Weights of a small transformer language model: MLP 1280 squared ReLU.
Each number is 128 + 24 x the weight over its row's rms, rounded and kept within 0 to 255. Layers, rows and columns count from 0. Numbers have three digits each. The size before them is the row's rms in percent of the matrix's.

# up: layer 4 MLP up, 1280x320, rms 0.103, rows 4-183, columns 224-255
# down: layer 4 MLP down (transposed), 1280x320, rms 0.102, rows 4-183, columns 224-255
up4 105:176091141108067096116110144175139130146175135113108147121136167124108091099096132121109122130128
down4 106:168141173111116139113163057098117118111103115122147183167127156118121117162118132133128143116122
up5 097:140124144130125143097131182125118107110152143078145093132109133088126164139106118137144114141122
down5 111:164061112152090146139116154138118112134144112138124165103148107152107143159121129090167140121100
up6 103:108138130143158102122158147168155186145133138120129133133104134160082096137154124133168113116156
down6 111:130127127162151181180126140133157111099114136113115093173145150131132108130135095111149131117143
up7 103:125135114165144116127128110119082115153134171129151148161165145079147096156120121123133156147091
down7 094:128099143128128155143088083152130149134118114150126098158151151108140100138108103122159113154141
up8 099:117141146133135147129099140086162108118147111145098123150110144128103126162157145150134107128147
down8 103:140136123105100082118111080095159111105098124175136110122111136156121141160123111167111116150122
up9 092:158118146171091127121105145133104137129116164119166178189120130170092119089133148128145139132115
down9 089:135128158089096101130139099170155137115170096119136125106103123101129161127113122090136124154144
up10 101:120128115118107081084112138159101134144111158122139156130130154128143143157128129167105139097149
down10 109:135156142106103066125114125141116172112118178125124106111115125120135142117159153106137155089121
up11 097:137136145125112135109157150124105112121127083103118147133118157145100096156116153129090107134149
down11 103:105121116084145167103175116144141118097115115098139138084133130140155109141102149081164134189126
up12 100:142129131110116126103132112173131114130145150155095122121153141111086141154132137097140179138136
down12 099:170114126120133100164124098173146136109197108139140125137160122097110132106129097175134171150095
up13 106:147137122148129134121100137121146145142141095132121116175128091153172121115150130104117114127161
down13 106:178123170133157136151095103114130165142128078117129174119143087169125139136130146132116141118105
up14 096:167137135104152108113119142119134174110121131209127145110133125115150149120184134087170101119086
down14 097:107120166140158128145083147077134160112154114125134134137151085136136169101102134135141101181119
up15 107:147125134090099137135113125138133122109165131135101124139112125101137132087127135146123111138128
down15 110:110132079122106115143122121141126160073131158120088096139109125170160165154109170117122110154138
up16 096:094150183112128103097132116142146138124143086171129133099105153088089120153158142165143111152114
down16 102:128124184129166094094120128150150153139111120145124131119156162129099139111187116149131145180154
up17 101:158129109136099150157150128122147093098101151138079108137142129123122115135116142111128126074139
down17 099:176090070114103154100153134150139168124137118127170095120128104113114109144160145119126116116138
up18 096:080109127125097169169168134116128125137119185112134131121094079157119138111114160145112121139133
down18 094:130104167078103160134116180130096144096100154108129106096083099107155153141120114124138067160194
up19 098:146146120176127102095087174130147118093099149147102128147121117103126133145155136161083139130138
down19 105:150130161144147161127083150111133148118129120076110136180107086095122166136159133183175160122116
up20 110:102109055127105143085098117127119114154137122099126114118167120149076093143143123148076137163124
down20 113:099118122175141102135100145130123155140123116112090110109142135169075087162123069105075144136119
up21 094:155144065126153115132114111099113120143106145130096145138130121172129152109140153085120134110147
down21 085:157143111123118139134144140129127139097124103090131120133093128108136121113140124112130115110159
up22 098:157135125146067122084091140130136161141152109123090118081108132141115133112096129116200139145193
down22 101:133117148152146142151121149147134125134129128141123138171172119094142142151083120139118107188113
up23 101:107125120129148137126152127121131119099122120162109072114107115108141124145111143155140123137102
down23 106:125149145110106105137141102128168154096130097112090130124136153122088112184088123153110099138144
up24 108:122098093122133167108116123110121149112193191173085129163153096140121122160118101107155104115141
down24 111:126072113183142134135076139136118120126155132118143139108109169162074202090110129176134170093125
up25 094:131141154130128105170108125123112119137101148110079122136119154147108152140100108128139118100109
down25 092:176094104143139108147103121064145124103155086079111131129129109107117123097145118129141114138155
up26 106:136118116149149109118122116096106138137140127110125133092142127115105146154190143080114156121104
down26 106:122124127157131125121144122101138118136097090112140102140136139112131105128126138114112141113139
up27 104:085131168156079118111129103143114119103152139165077103129126168123096146131143137142151093113098
down27 105:106152131124117107129144131083135096097106125160125122158128124147182221125094155128116135117151
up28 102:134141163121133142144102149146121071129130092110108093146147172118134108068135110177111178169152
down28 104:152106110165129144142130135151140158126093091082095106125149095095163127117133120131102146163116
up29 097:131098145147152109119117119108135113111106137149113128131152114139124107116113064114111176130108
down29 102:174172129153116156111153144117160118143175126111115110138113111129107145148106097128162141154086
up30 081:135076111119156103127167108156106139133128135105113127174111120111152126145150129165139130100095
down30 094:094145149084158149123132127108103131115147141164149132157127064093127151083117129153150127101141
up31 096:128085055129150127126133125176134130153131132151125099152167124104128128138155168135109139086095
down31 078:102136115125112129130104165145152101076150137142135097142140118140151160117101129103122156122178
up32 110:127128145144103126134121095117114159149145138115073137097149149132124119207127154142197150072129
down32 062:161135150117103111103128113176137115151090143098161134118117139144091107127131172141101132104125
up33 099:109125155089084159118110164150130114119100154114159138133137135105080103161113114157172118082149
down33 097:141100172109114102106157100118102126107100181144082111136108140149160130155103100180148197162145
up34 097:114128119146141123096132169166184114123131140130140107115197132116105150167146149117118088100150
down34 092:140110150076112092124144131133104106104156143112136131102118071137121125096110118167127147172099
up35 111:093144153131154123156136122100123104140151150120085141121103113166178124122117064083108129080121
down35 092:147205123096150109152133088116130079127111140124133165113122087178109123114135095103141127136129
up36 096:133072144111162107126130164126137110121177092127148147109119135131114119156127114147160130165142
down36 077:136175095137122088128112118131150087135162103116142154131120078144132171160102155146123130122142
up37 091:138087125139102082086116080117131109116150129125111129132160111158095115124150150158112167104146
down37 090:102156125132114154160117132123138111164132112082097126144138120105144099135138140105108165143140
up38 093:123101144137138113099132115094111116142132150104131135148150098125103128162123129163162125108112
down38 092:135164193123131104110118121157140130142110136126124133125158163174187143161150167161110144122099
up39 100:140150189144128137135126165121090079151160123118110095117168133148139145148126096127103114116137
down39 098:136103091145154068147115156154168110159151132088105130094180126156129128114092124118109164150101
up40 108:127106120088141117108152118127139139134125106116135091135127086138109120116139150135114107101130
down40 108:126118093119146161106173131121113105154158095104108122119108107088139157158123103149100119086157
up41 097:114115106121168135094112133082157138088120142127141111138132126115073078131111096198109116164104
down41 104:129112129118130126138095098140138161152115099088143174123086143132106131138087116073115104129114
up42 095:142106145111160129162130115103087139111128124137125130145145147154145097105107122166099140108135
down42 102:135141139116176147178119144098104136130160093111129105131124081108168138113193136108127124112134
up43 107:133116100126134066144119149109104146112168132162140157137108102172127101099142084081128109157168
down43 108:096133135162179113158146136131103124133157089140138140125146187166145078139106137102157122163143
up44 098:124168128134118109138146118190113137127120166166127135099115117133146118146140156147104091136126
down44 101:168149071113119144096140150122137156097133101151134147106147123105115157136112143117146109113118
up45 096:147148143103151149133134093119131130166089144170146119111141155124142162095154124150174105128173
down45 093:129088144116128124141101144103144125130151105126133153135163105149093093134108116133139134130152
up46 108:137150122151143125145117116134140170125124127103145094113154111133080082154130116129099116142119
down46 111:140127130159127079149161144141173129101146100118158086126130161115136104125102138101132114142151
up47 096:170100132102165111106098127145110089143165144143107125141101087113127154169147149189133184137130
down47 104:130120151129143100128139126108104129117121141174082139134119147097124124148103156143077126141074
up48 103:136149115132133102107124120100129151125154111127114129121140125142081121138126136123127094110131
down48 102:154135100138139097126142121143101072160167088174141101132113112114133089144147136076136169115139
up49 096:043102106164105134124117123118163126129117124120142095094100083109044130164114075129128132087117
down49 091:110143112139116146126142162112127100128103140131109105137159114200100144115141110125124149124094
up50 099:126138141125119150123150127110169113107194142129137101131146118106142100106076139148142152159153
down50 099:129132141120112091170113125125113144122110126117157130115146142130118114151139106143101158150144
up51 115:145121119144124112102157114124121151115110119128154132147113142076069069166144085124103136114136
down51 102:150174143150123178146138134149173164093096125146118127149157137114138152144150104164100120155093
up52 101:075157114117129161122119120160134124140136115122125124151162132096117140159132145081105083133148
down52 110:140151161134112140107121162144186128156125096105118126124151148134132143145091170083108076153132
up53 102:148185135115133129125116127146118136111102115167116109124102147172165110121173117123108110133107
down53 105:132157133151132099140106133126121124098138154156109112115129100133108127068122122123149125191117
up54 110:129121149111090108123133122123111132095121113157138115109131174151170095162087140131131164136127
down54 115:148148116165089101125165090130170086172157154141140084125129126150111080122106127163088127101124
up55 099:099113136109114119148098117115072155137105132099134135136126133133142120142138144117147160126109
down55 100:113154117115104125103137162098133120144142158119130124143143122103110086122122139123118140150092
up56 093:098141104215113138123137089131116113147076092156062128084136132116123124135123150116117153159116
down56 093:170108126159112165114136116122131132131137160116131114155122124171100146129127141119123138117134
up57 097:136149087131112144128119117084154109157129130147148079098125118171139144141145076147148082098135
down57 082:105138140089105153103123196118134093143135123135101140127134148128137118140130078125116137114115
up58 089:097152178128121174074145122120114099097101129188134129139121146139082131128122150111176087148148
down58 087:145100127084155143139126118064158120131148114164087165137182139137111132145121126124150123140106
up59 097:108129114137154131124107132130119141136113113178091135132145103094091107150116149097110085148125
down59 101:176091134135141144140140109148134164156120123148103147157145161133095118127117125131141140129118
up60 097:129136124135140128211144123112109107144169110154144175132166150086125106076129173129120152149150
down60 096:098157123110112129148158088113155118132113107156141125120171175109137173098132142145133146176091
up61 099:144141118115140126114197159122161162108144150144135122139126114124134043087137147114123107145142
down61 109:142146142187126146136153127144149093128119149105144129152148117087156062109107105127129116081130
up62 095:126143149118132148130108168143161139114108135124154121109132128113106123157096136137135139128142
down62 097:158110199111126124140123160102152109101108094142075124140175143100159132128159150120119149138104
up63 106:145150146129134153115134161141116155135118112152122081173136121144137085151088123156098150127150
down63 108:121129122124154115120107130156157154121138130140107114169159114103149124148113104159149161076175
up64 098:146163111114144158132146079117114104118133087130138090151167148119069091108126162105119148108144
down64 103:140146109120136127125122128165135157117149106112120112139102106158122124133175095088074139097075
up65 105:116109135140093150161073103152110126126110126135100139182155134093101112173171161147127156130169
down65 108:121158107173120116104126143151113138111132147119174112113142145149150127122122171125105123146131
up66 090:088179085119159112093145106135121098143134168112154140092141101072161117173103143111138131123128
down66 092:190105144128134156127191131097153107094133111108116107155154105139134119098164102120134124127083
up67 101:118073095096126110135126151124164164141107137149138123152123090113143161133154129137119133130135
down67 107:105138127098135149129112128107171147134140109125111130172138125126117102131133122122146119126090
up68 098:148133126136131146143149117117144137206128134140127143168123143127141091096112139139103154130099
down68 105:137136106133130154104102154162123146137149085160123064121169144141121146139156116148121158158139
up69 106:114155087113108127114128146145158133145123117121155160114110157105138132123127143126109147151096
down69 105:117142137104086156091121171122125116135121099169126112165134130170102140139156119080141164145158
up70 105:142165094168135104159121122163116051138130147124109123118128113107108101147072148140109143141171
down70 096:093153095139110102082115136157120106132122136157105108142125119081112106166140152111152180162103
up71 104:179125131119136147129151091100109145153141119070096142143119108122147138150109115139126125058116
down71 105:133117124118103145111154101128121129173107137129119192122114077107111120152091095106117131124109
up72 101:143136139115148162128140133100101083140132159103107092138124129119116060141098140102173138127106
down72 108:148095132128087127135114142114114129086109133135084099129118106154092160119081145102097158050120
up73 102:131149141145129180184141138174118105123128110136117155147111081165125124135146131146152153141126
down73 093:126134104115142154117137068122156121137138093143160128101132095129113183119123114152145098107125
up74 112:161120113088108130133111136148130150134129107176168128091148160118125136091163091186133108140156
down74 108:129093149101135173157168141136131142181109119141123143129163143101110135124128154172081157159182
up75 099:119089097109150151151124105124122105173145121111138096124157113131141138096132130093129141105119
down75 105:095105095111161114123151122176169092138151120104102125144131154149145110136150082101085141151098
up76 103:133195081149135120129105140127157119184155165106158105119132100139115122081146146154107166150158
down76 104:077142138138149151165124145139126135165137158138172150128158127127125126151147137117106140115085
up77 108:109145133156125130090191100131111109139133155160107117151140183149158099123108097100110146142136
down77 114:110111145181119123115125120130114135145113129129142112098155154147157124139101102066080124143130
up78 100:116151130112130167148119109118132150171156121142113145101114117117127121127147146126146132130105
down78 102:143155143095139130123135114133108146138128151135129141100169162133135146129080163146077132126150
up79 096:059137116112139133158168157106128161138058104135137182148123115156115152092104127129120122139103
down79 101:131163088141105106129137130104086162091144116136133152096132134153094143086138139160097120107121
up80 096:135154130160072151116103167116147136161114147102144144127101135156144133121140117156119135143141
down80 099:121139112148147124125100100112166097121143154150094114167151120155161137125132161170116129129156
up81 099:122132136102102122134174112182131142094180137134106078126104082066166153116142116152133139150112
down81 102:151123119127090116154113139152129142094133147103116122130138115112128164135140138125145153113115
up82 096:125141102109159101122121158124147107138085140098115130156141121147087104162093158141141109080155
down82 090:105123083109113155122150195158116134122107148130139106127150122148118147127099127162148109142124
up83 096:145147156108108093099125152135150143148135135126142129115138132139100115150127138180142151140123
down83 100:110174090098113103146151133111107094124130118137133120148169087116111165122120110138068179136119
up84 099:134121161108085131095093158147126154149130147096104111154163093124130104149136111169121121143113
down84 106:155120175103064149126147137149129128136141145075136165103140142078125120150120177151135167094138
up85 102:125161155141146096142094115136170106124161094171135123136136103149164111147125116128113152143117
down85 104:130168161118126138110080117118122134130129132177148132119145116144163128130130127144096136134127
up86 119:128182103145122142103119123100159125111126138129151111108160213103117163117163139107163110146137
down86 072:134143132132126127136106116132124118158136134146149104099150151123141126121128129102157153255156
up87 097:154139119165110135105138117149144147107152075159160146082174170126142127099147138149145136123142
down87 101:128121128142131111127119123123127141184149110157081137132144104117124132128151151169093157093139
up88 104:163118144140125148099102095137116168118134085126104106147171122145148087161118093162160147161150
down88 110:190144115129149111131179117153133116124099126120095117124151142131167131152148107167133100077166
up89 096:142123152117142173088106086123117132161123126148132182167095198098090146116130167111144145123167
down89 098:122102103135128083177127134113099095110120120128160107169156130184139173068138136111123160171128
up90 095:109161156131156135121157135102109151147178123156100145111121097116153127118110111145143144087129
down90 099:172067106165126097169099160126127176126117139110151132127127088134137140108117098116180130110138
up91 078:127100166105116099098104129181100129106099156142118112159157144135090123141165177154114188126136
down91 091:093128124086095109115158103136132155083161117121149138144151090122182091121113164162109133152170
up92 095:089144121168086125126172089142125140097134099123153091086130154117140120124148165125112134116129
down92 093:163118135104147091119126121132140116130108092160138108136162135123128129142193145157139156194170
up93 100:121168127140126121089117107141118105108147130110123108174099138135098101165111145149088140087184
down93 104:151130100140101159173113128147119167130155140114173114099121142114156106150082104131088151119138
up94 106:095140125117131180110117141128144105135116127133100129147106174130122084119152122135133126121117
down94 096:136158132151101142160122116127132179136142103145173157153140159168128120105105123118169136120113
up95 101:124113117138120129064186111195107129138134167114173168156130094152143132122175136157189075138090
down95 094:142140112099090120134146164134129126160101142115118128175148138181116141148145108154135134148134
up96 095:115116128115104117109099139120151166134128169131142109102120095110131144137122128117084133114121
down96 096:090152118169117141131158164133132176150095130138176141111104076090111170132133095065109145116106
up97 092:128155159130147183127126170094149076125122123120120110139111087126092105102136141155144160129163
down97 109:119167082139144145117117138088135101109114151088131095147121151131140145151146117132090105117135
up98 079:106125180180105129112143094177152140139147116164168104122104109110117163127101133118137151105161
down98 058:134159113080140127120138088144092125140113114104111160140163122118155097121130130144144136076126
up99 104:037124188098055132163126121131152127084120103069151124064180166144120108093102146129146170117147
down99 098:123151121150152130177110113181117107116140067132139170132194071109137151135089139097096133143152
up100 101:083133136089132114122136172105140155113111119109190123156103157119163115163106128140104140186099
down100 100:141083134089157154102154201110142110143123134182121160127137169174114113192108123095105121084140
up101 102:158121101124124111136130128116101144103135152144128120068134095145110148116145126121142145106113
down101 102:142147128171173123132210133116113110113126127154130087121141115135110162125112129123093124153142
up102 100:144108159127167094171109112130110099116158117121112132101138149161093131128100128107138121145125
down102 090:126131129147094117123146141083137149138158120114117128114120113141131107111128161146135107098133
up103 101:133108153113148127140136164148136111116102094159109150153127122124097148149132115111112086074128
down103 099:167118211160132093125090127113155183080139113166121121120152109150138187137087166097160133116139
up104 091:113146108144154093108098135109152111118125055115104115144191133156128103161120164154108127094145
down104 098:129104138134119120114119135103141133131154124121133131106106137105107117177144083098123137160160
up105 100:117117140096173094124127142129112157130128089123128138107102162157148077151113124149105125132127
down105 102:143155090098128112143153151095116126139079112123091100184113105126147148120115101133129106118108
up106 102:128101165162138097108122165133158170094087162106149087155137091097127111117150102124130111127169
down106 103:103143153162110147133092135157178175115108122098147132149204096098136158126103148073135088138145
up107 098:126089101119122146135170126132110142150107121171077106140138131146150153129085094123139143122139
down107 094:138156152120135119098129120129123082150133133156126096126171116097151109178120137115136107115129
up108 099:159119095107138074156133106105135165137107163159104157107152109167118162118106150115110127126155
down108 096:122133122058150153067067109151150116125114132113151178128170084128142107140111147139160153100128
up109 091:124141074167117135111138114151115124153105126147099110143065112136163148081119166174133080094161
down109 089:123130139147146114101140132118102093142119129125103135191122095149143122147095197175135078149135
up110 091:123137167151119099125164148179124109138103165120155169136119105127151132108166156155124145116111
down110 092:078137117115106130137167103113119143117121159120094172163085099125116160184122112156154103127142
up111 083:120119128149101081155115121126152136151116137159079138113131111115135139082145113119125088178152
down111 092:128125136128125119154081152130180136117124118148114147094157130132108154102104162131115159132108
up112 098:117133129126131089119136115119084100128096126135112093093129152113114166116163105132117140126089
down112 105:127110090131112121108154137135136148147108143156150141088098123122082082108116114107116128112113
up113 115:157144153152154096115169146098149146104135135142156098115105139168135136103098135114174108149139
down113 108:137127113112088099149161140167104141099150112110111097108112182137109182132154097134129106158114
up114 090:100109096160153158126141147143163135170135139085147132123147139119143136110096132158133099127137
down114 095:113142127130160104124148151081094088116103127134122147157133145087164126117165163131079144119113
up115 102:112140139105143096112163093106149129152141111114108167159150089107128139115095148145108116146119
down115 106:171138104111119123180129114120169148091115147133147137094135125114148129104136122115138145143139
up116 111:148097141093138125081158111120132151164121151129134122155092149161138050111132133134122102100137
down116 084:164095156139145108111071140139151137119089142135105158144108124154104118136138149105056099135139
up117 104:099115134118148148131115138066132098143131138134142141139126138135127146142117149145120142114130
down117 107:144114151147139100125143105103135140082135067151106105120141163142098096149135141107127145119101
up118 120:133126149161129115086137110159123135144156097124141135125134138152103127099129086134126143095115
down118 092:157137179128133139129125115139143146131121124153154107125113099128156185131113102149158139110203
up119 097:145097121121149158122140126126116112125134172106180102143148083146140119115105115152120100148136
down119 096:124085123126148107127096133117111134098146165113101102134120144113136071089117093138147117114133
up120 088:121163111165121183137146127129136128085101074099098120112159145115070091093144142083159122133091
down120 099:154147129105129102136101127107143143121118143142187096162149124137108156148102121151140130127130
up121 101:119091139096113083140130157136114098110112144127106099152178109077102098151159098136174101094128
down121 075:108124147144094111085126097145157123142146160143144139144141111104115096148101123122160114205130
up122 099:126187162106115100114101110168107164120087193121120086157136124115167112161145155163127155133136
down122 098:144112160142171119084132152127106149145144133123145096146188099164099129132138130098153137140129
up123 094:117139140143087122109091136157126129152163166099124125133150120139118106124153159115142175135116
down123 097:145123142116117144147097136136146103139107127106098077136119159116170099137127121133115096181091
up124 104:104130114133100160169133134128155123140163104081126109119102164186087126129143135105123174109146
down124 097:106138128117111142122123133122127171122166125114103111163106095100145109107128105123144113119112
up125 088:106139125126130119124130138112161150143137123133140160138154112123135119136138169140192103100091
down125 093:082110112150124103063153126136120167133080173154106120106134117075124125090120116129149119121107
up126 104:111090075131111129180159157109102122117130122156149120176146102093174093126111145127084112121144
down126 094:151117114138142122108070102134117120120127145133155136123153142146132141152139118093074173154115
up127 088:152135032130077167126162138126091111112129107140084133115142122094100094120166118093121099134109
down127 078:130135116137118128084140170166129156145145133114165170140127128147130090204112101142142136130180
up128 106:145100119127115125150116102094117071115167127166100133116127110104100167113168146122142164124114
down128 104:107147152181157143090097109100092103106145127129088146118149138172150107122170155132167124151067
up129 104:140120123093114073154121163118087146117113156125130110121134174128135157178176143112106122091168
down129 089:145152135123108116143099109134148115111108094153111112113135130117166141116092115183128153106096
up130 099:082125142110155108121117171119102106127107125139110168137162110139132105097130151157092152123088
down130 106:117114087149098158110133124136130154094116108153127124126056112159115097111139149135085130112121
up131 102:120130130121154131111085134122112133180113100108090144150168148116082125127141096113152126127140
down131 108:131102118126164099118115114113122115134155104119112112135153127129124152126163125128145156132140
up132 097:119122115112155135113104116131144120103150172170121163139170125152098177133086131118125129129087
down132 101:114157103095134161133127099146147114098088172117148119127153145117114126148107048166118114117142
up133 099:130125131128157141153105110149101088155134149127118133158120135112086082069149122106124127116184
down133 103:074137127143096104150081162107086102097130147126102122107135106134101162111180113170151111153153
up134 095:161119116117146110110124100094111139114126147127102105151128125119141127130152142103103137124114
down134 080:140085129088120132131116155150131171119161094130094111086162144111148136109123129165090152099160
up135 111:127119122135174120111141136101118139097151141100101133125143167089096162143123142125133147122124
down135 110:126161076158114152147146124124106102159142124108154122150154129109112229173083121154107110109126
up136 103:147131138097105150142103130119129127158101120086137105140130126131155087099109153149131142141119
down136 107:116067158099101191081083154095160120159114137099133119157108149118108130116148117135153133105108
up137 095:125100144162125137127141114129109145145105119165118148134087115114133106107118109131107150163101
down137 097:156127160127131127098110111181128138161141100136117171103144172131108118145122157111179111141143
up138 095:104114113077121135124086144139129106167140099127116126141145127141117120156121110173113089144139
down138 100:098100153128106128116155122132124114139148125141093174121151140140110091149141124100117123149135
up139 100:102125148167164116142147165130152140137136118107101163146123098092121060098153116125077121124083
down139 096:137122125147149104081156149130134140163152109165133094139128128142145162136161118133143142167128
up140 106:127134108107138140140144165129141138162136114151144137136124137068104119136113139172164138110094
down140 107:140125166127158146151177161068125137154119110116087085079168157127110157137126124154123132140131
up141 100:150206131103112136132188169134128119120140135093132120170109137140155076088094132123143101144155
down141 104:116141116072151113138114111126152131094117163117147150116138124153150182130123142136153096106119
up142 101:099134148104103098149128171113140169142128115131116102083112112120160120117150125120119120122129
down142 094:089108116129127188130123148168181118145128113114127129085117112116148139100108130132160166149145
up143 101:066130144098133098144131077124099158106150144108134102148120175126154105135086151127114096107113
down143 101:128115137168139153146120112112117088145113134072143088149080126176149147097122115163110155183062
up144 100:112101157088114106176134148130114119150132118141107107165103112140128162107093115142189102145095
down144 104:137091167106132086124137104160065113113102117120160131133119091140103123094156140120131128146135
up145 104:126143106151160143166118118099106145131116114105096129127077121123127151126158135175150125128139
down145 109:101115079139113136181085128131186138144070096154123088125132119125154133113154145136122103122120
up146 095:083133154132188168130132093124162088106135115166130180115141134137143125112117131102127094140118
down146 098:171122141116143148089124134154111146105163112155152127157113089134099080103145137118136125157139
up147 091:135083084109074153090145106101068133135120157112124114133153102142146097130168148119113163125122
down147 087:110108126128147100118154096169111130088138166140118102159145141126127117132138136151138129181151
up148 101:145173136145101138086140136156133108139093145108128139133113152137115134133118121112088166140077
down148 104:134154129073118098085112138141095096145146159125166120111131116129105127124138132141100146126143
up149 111:146146163127109090121127142109104096122083111140129091171091094144105129133123113130112110137116
down149 104:112125135091152140161113155080148059123134121155114119166114126114105143130128144120147117162107
up150 097:141197147082123104077113132115156137091128142096137130139108130153131165186134163120134149158105
down150 108:135168126102039118156115128126153131129179123150148126142102079149101152170122088168141155124108
up151 108:129168061143144132087146132167112147121139097182117092150128135066126072119149103140111153108127
down151 110:045139097112095112115148120116129148122162146169157120133157146074143103130095133152113123107108
up152 106:119125090169142126129111124149139134162134117130147150120126126144107124079135092147137128145163
down152 102:089149116142122068125136128105169087119123145113130154137129120131135120143116134121125131165125
up153 108:156140121155110160181118139116105097166138130107101144166092197131130112105138096129080160099155
down153 103:143103111141149131128148152104076131129126095134096115079077113118110120122165101138119127154118
up154 103:134167183094139142181168138126114140087142158118126147112139126114105117122180084115142136134124
down154 101:143142137103177198109157150139121134126149146153145155092096120137104121140111144116154139133150
up155 110:175164183105097054111111084100113143101102136141102080111151113069111128159111109100099148069087
down155 074:148067126133158147141087125142126124126093081097107087127135098182139124105095158113157138109126
up156 090:142091160122144118166114122129108180115103171111147136087112139092097092112101179110115122127128
down156 099:135141127137103136162080119143139144116120131119154132104155104125120116087121109139105089142136
up157 106:112126163136084101105138097106143128132115157195099160130131105161166124141169116146130128118091
down157 109:109116129134104138091145129092161133084118193167137135151157094125140150142103160172151149152113
up158 103:172095133166126117114134146104108152131131128101150165130127143137124122140131129123160145143159
down158 098:136127144115088146123099139100115166092129129141121088105131136119149118107111115148103169170154
up159 094:108104104090108129126117136164144130122143129135140112130110143133117110095103122132156086117152
down159 097:121125137098096140125138121122085103142133152135144165151141123087148086120125140131139135131148
up160 103:137113158117136147170150146114124137151134140122128138152127107074093132137122133091123136157091
down160 104:151067124093147137146134144180117109172132142087151142106106149103096104104123122120116096129075
up161 102:100159143147113127167134157103101152128104101151150113116124123164108127104127148132097141126134
down161 104:139165130128157139145132142110103158120119129131122144127110085176131157113126162103123128105112
up162 104:096154175120083137154148136122130163156111130169117107148115178148132129128178157104118091110107
down162 095:132185147138166058147153143141130142122120094114147089156153134124108130116125117133130146168100
up163 095:127115104082114122131106117094167137127142141153119153091113118116123124133135162139104134162120
down163 085:138129144167137098101158138137143182111101125146122124153181133104141113166182121113163084156152
up164 091:140148143168101168127144140102152106209172123163125194139121106094109167101175147140162139156123
down164 091:105125106095162124171086130132114163109124078129151104115120183129104107101130090118091111138136
up165 098:130128132103155133113115104162108135152141118118107083139134176114097100143132117152129120080187
down165 099:164137150121105164134089143148159133135115054130125137138139127135118126079093163130162096118121
up166 099:153093102159114165130153098082117172131168112139095154154158111151110139139160151104164157129113
down166 100:170097116139127147131122091135141098132138143173114131143159167124172127118141111158127113106154
up167 105:108116085155093083144129134117163116183100101171173165145087157133075132158137157145145138133130
down167 112:127117143150136144161171123072100148156123114110131135107129154154083100153167149148161155141096
up168 107:145134137129122114109160147194103148106154135139089188120095121098138133152137067151151122136165
down168 106:127095092141107102099155154153098143143122100144117157162096121169109145143101093151185105142147
up169 087:150138105129125125143122124106123112160116163160146121059110151104097134098099161134094106128116
down169 093:157146119119130122165109127076129100106125159157139126146089100166083131092080158135106166135141
up170 099:140140108137156105121144158107121126139199143131126122144127143128164126146126131162114111142112
down170 103:117136152105145093145110166132122133111119166171152134130096154116134130130110105129113117126099
up171 092:135159114102139129160106070089172113116133121086160145092179138093133175189133112174180128152161
down171 095:094164161110160141140167174114133093095099158156104161136152102118110106105124149154103142095125
up172 092:113119166151168145137173136160123121154123126111137148127142127131106097149103121166116124126113
down172 095:104100132135110163132141145128113096134119128135111098155151079121136105141106079167112117124154
up173 100:170131129125145134132104167139143105117136119082165142148125158112085132144127120156109163131172
down173 107:139065136147140112122155137094138095160098161129112104128127146118121171106156122124104131114116
up174 099:156145164132098139085133119130119120156179163107076099123096145129105140151134124154099119108117
down174 086:197146180147133126160161138129170097111113129131103088153109103128128122112159103148122111132101
up175 102:099117149143113095131089129115156073146089141126070131098177172165130154138155108097081157124125
down175 104:113138071154138120096126100097142102141117107118135131133110117108107131128121129149147152180140
up176 098:104172167109157141136149158137150147142126120125104089116135156073112089094125102119157142143155
down176 105:107121146136087123112133151114124144129071140131141152119132129105131107094062154040159147102092
up177 099:124134125119139161111140101121113131161095121149131133136136134138096090085088117110147114152137
down177 102:163163115096153113094144116132164120159128196096156121142084141117090148098091121158137098157107
up178 098:075156106108141113126092116125136129163151146166133070117115112141168130162130124097158120119097
down178 101:142123111091133131149115142138126139147072155155125117136171103127116128178097111154125190111140
up179 096:133167071151108128137101133075130162113121123130145145105108145145145144138106149113167131068161
down179 091:127099080143165083117137140116080097154128080097152138146124119156058166124127128113143158174104
up180 096:122129150123134137163119125110143147154174142111094119112106147101137122164157143134091138126172
down180 104:108147115144146136106176146102156135141118155144107126122109106143106158177113161130117109097141
up181 084:128120128099121140129140158136123090113132133129098149099120121153124120119126120108121155140122
down181 092:134105113115132127103145129144140152102115089122140128165137134097152119138095114137118149149127
up182 100:074141114134094112132106157121136121120173118125092096155177123156134085163109123103114172159108
down182 106:080116150124091125110136147152139115116157050119142098185139108141132127125135104142123164139138
up183 097:122138120161180115115141112128115081122109171109095125154092105161142126127163139134140152118157
down183 099:134131140121140085120140127106118155107124135110173133154131139136130122131129123106137104102154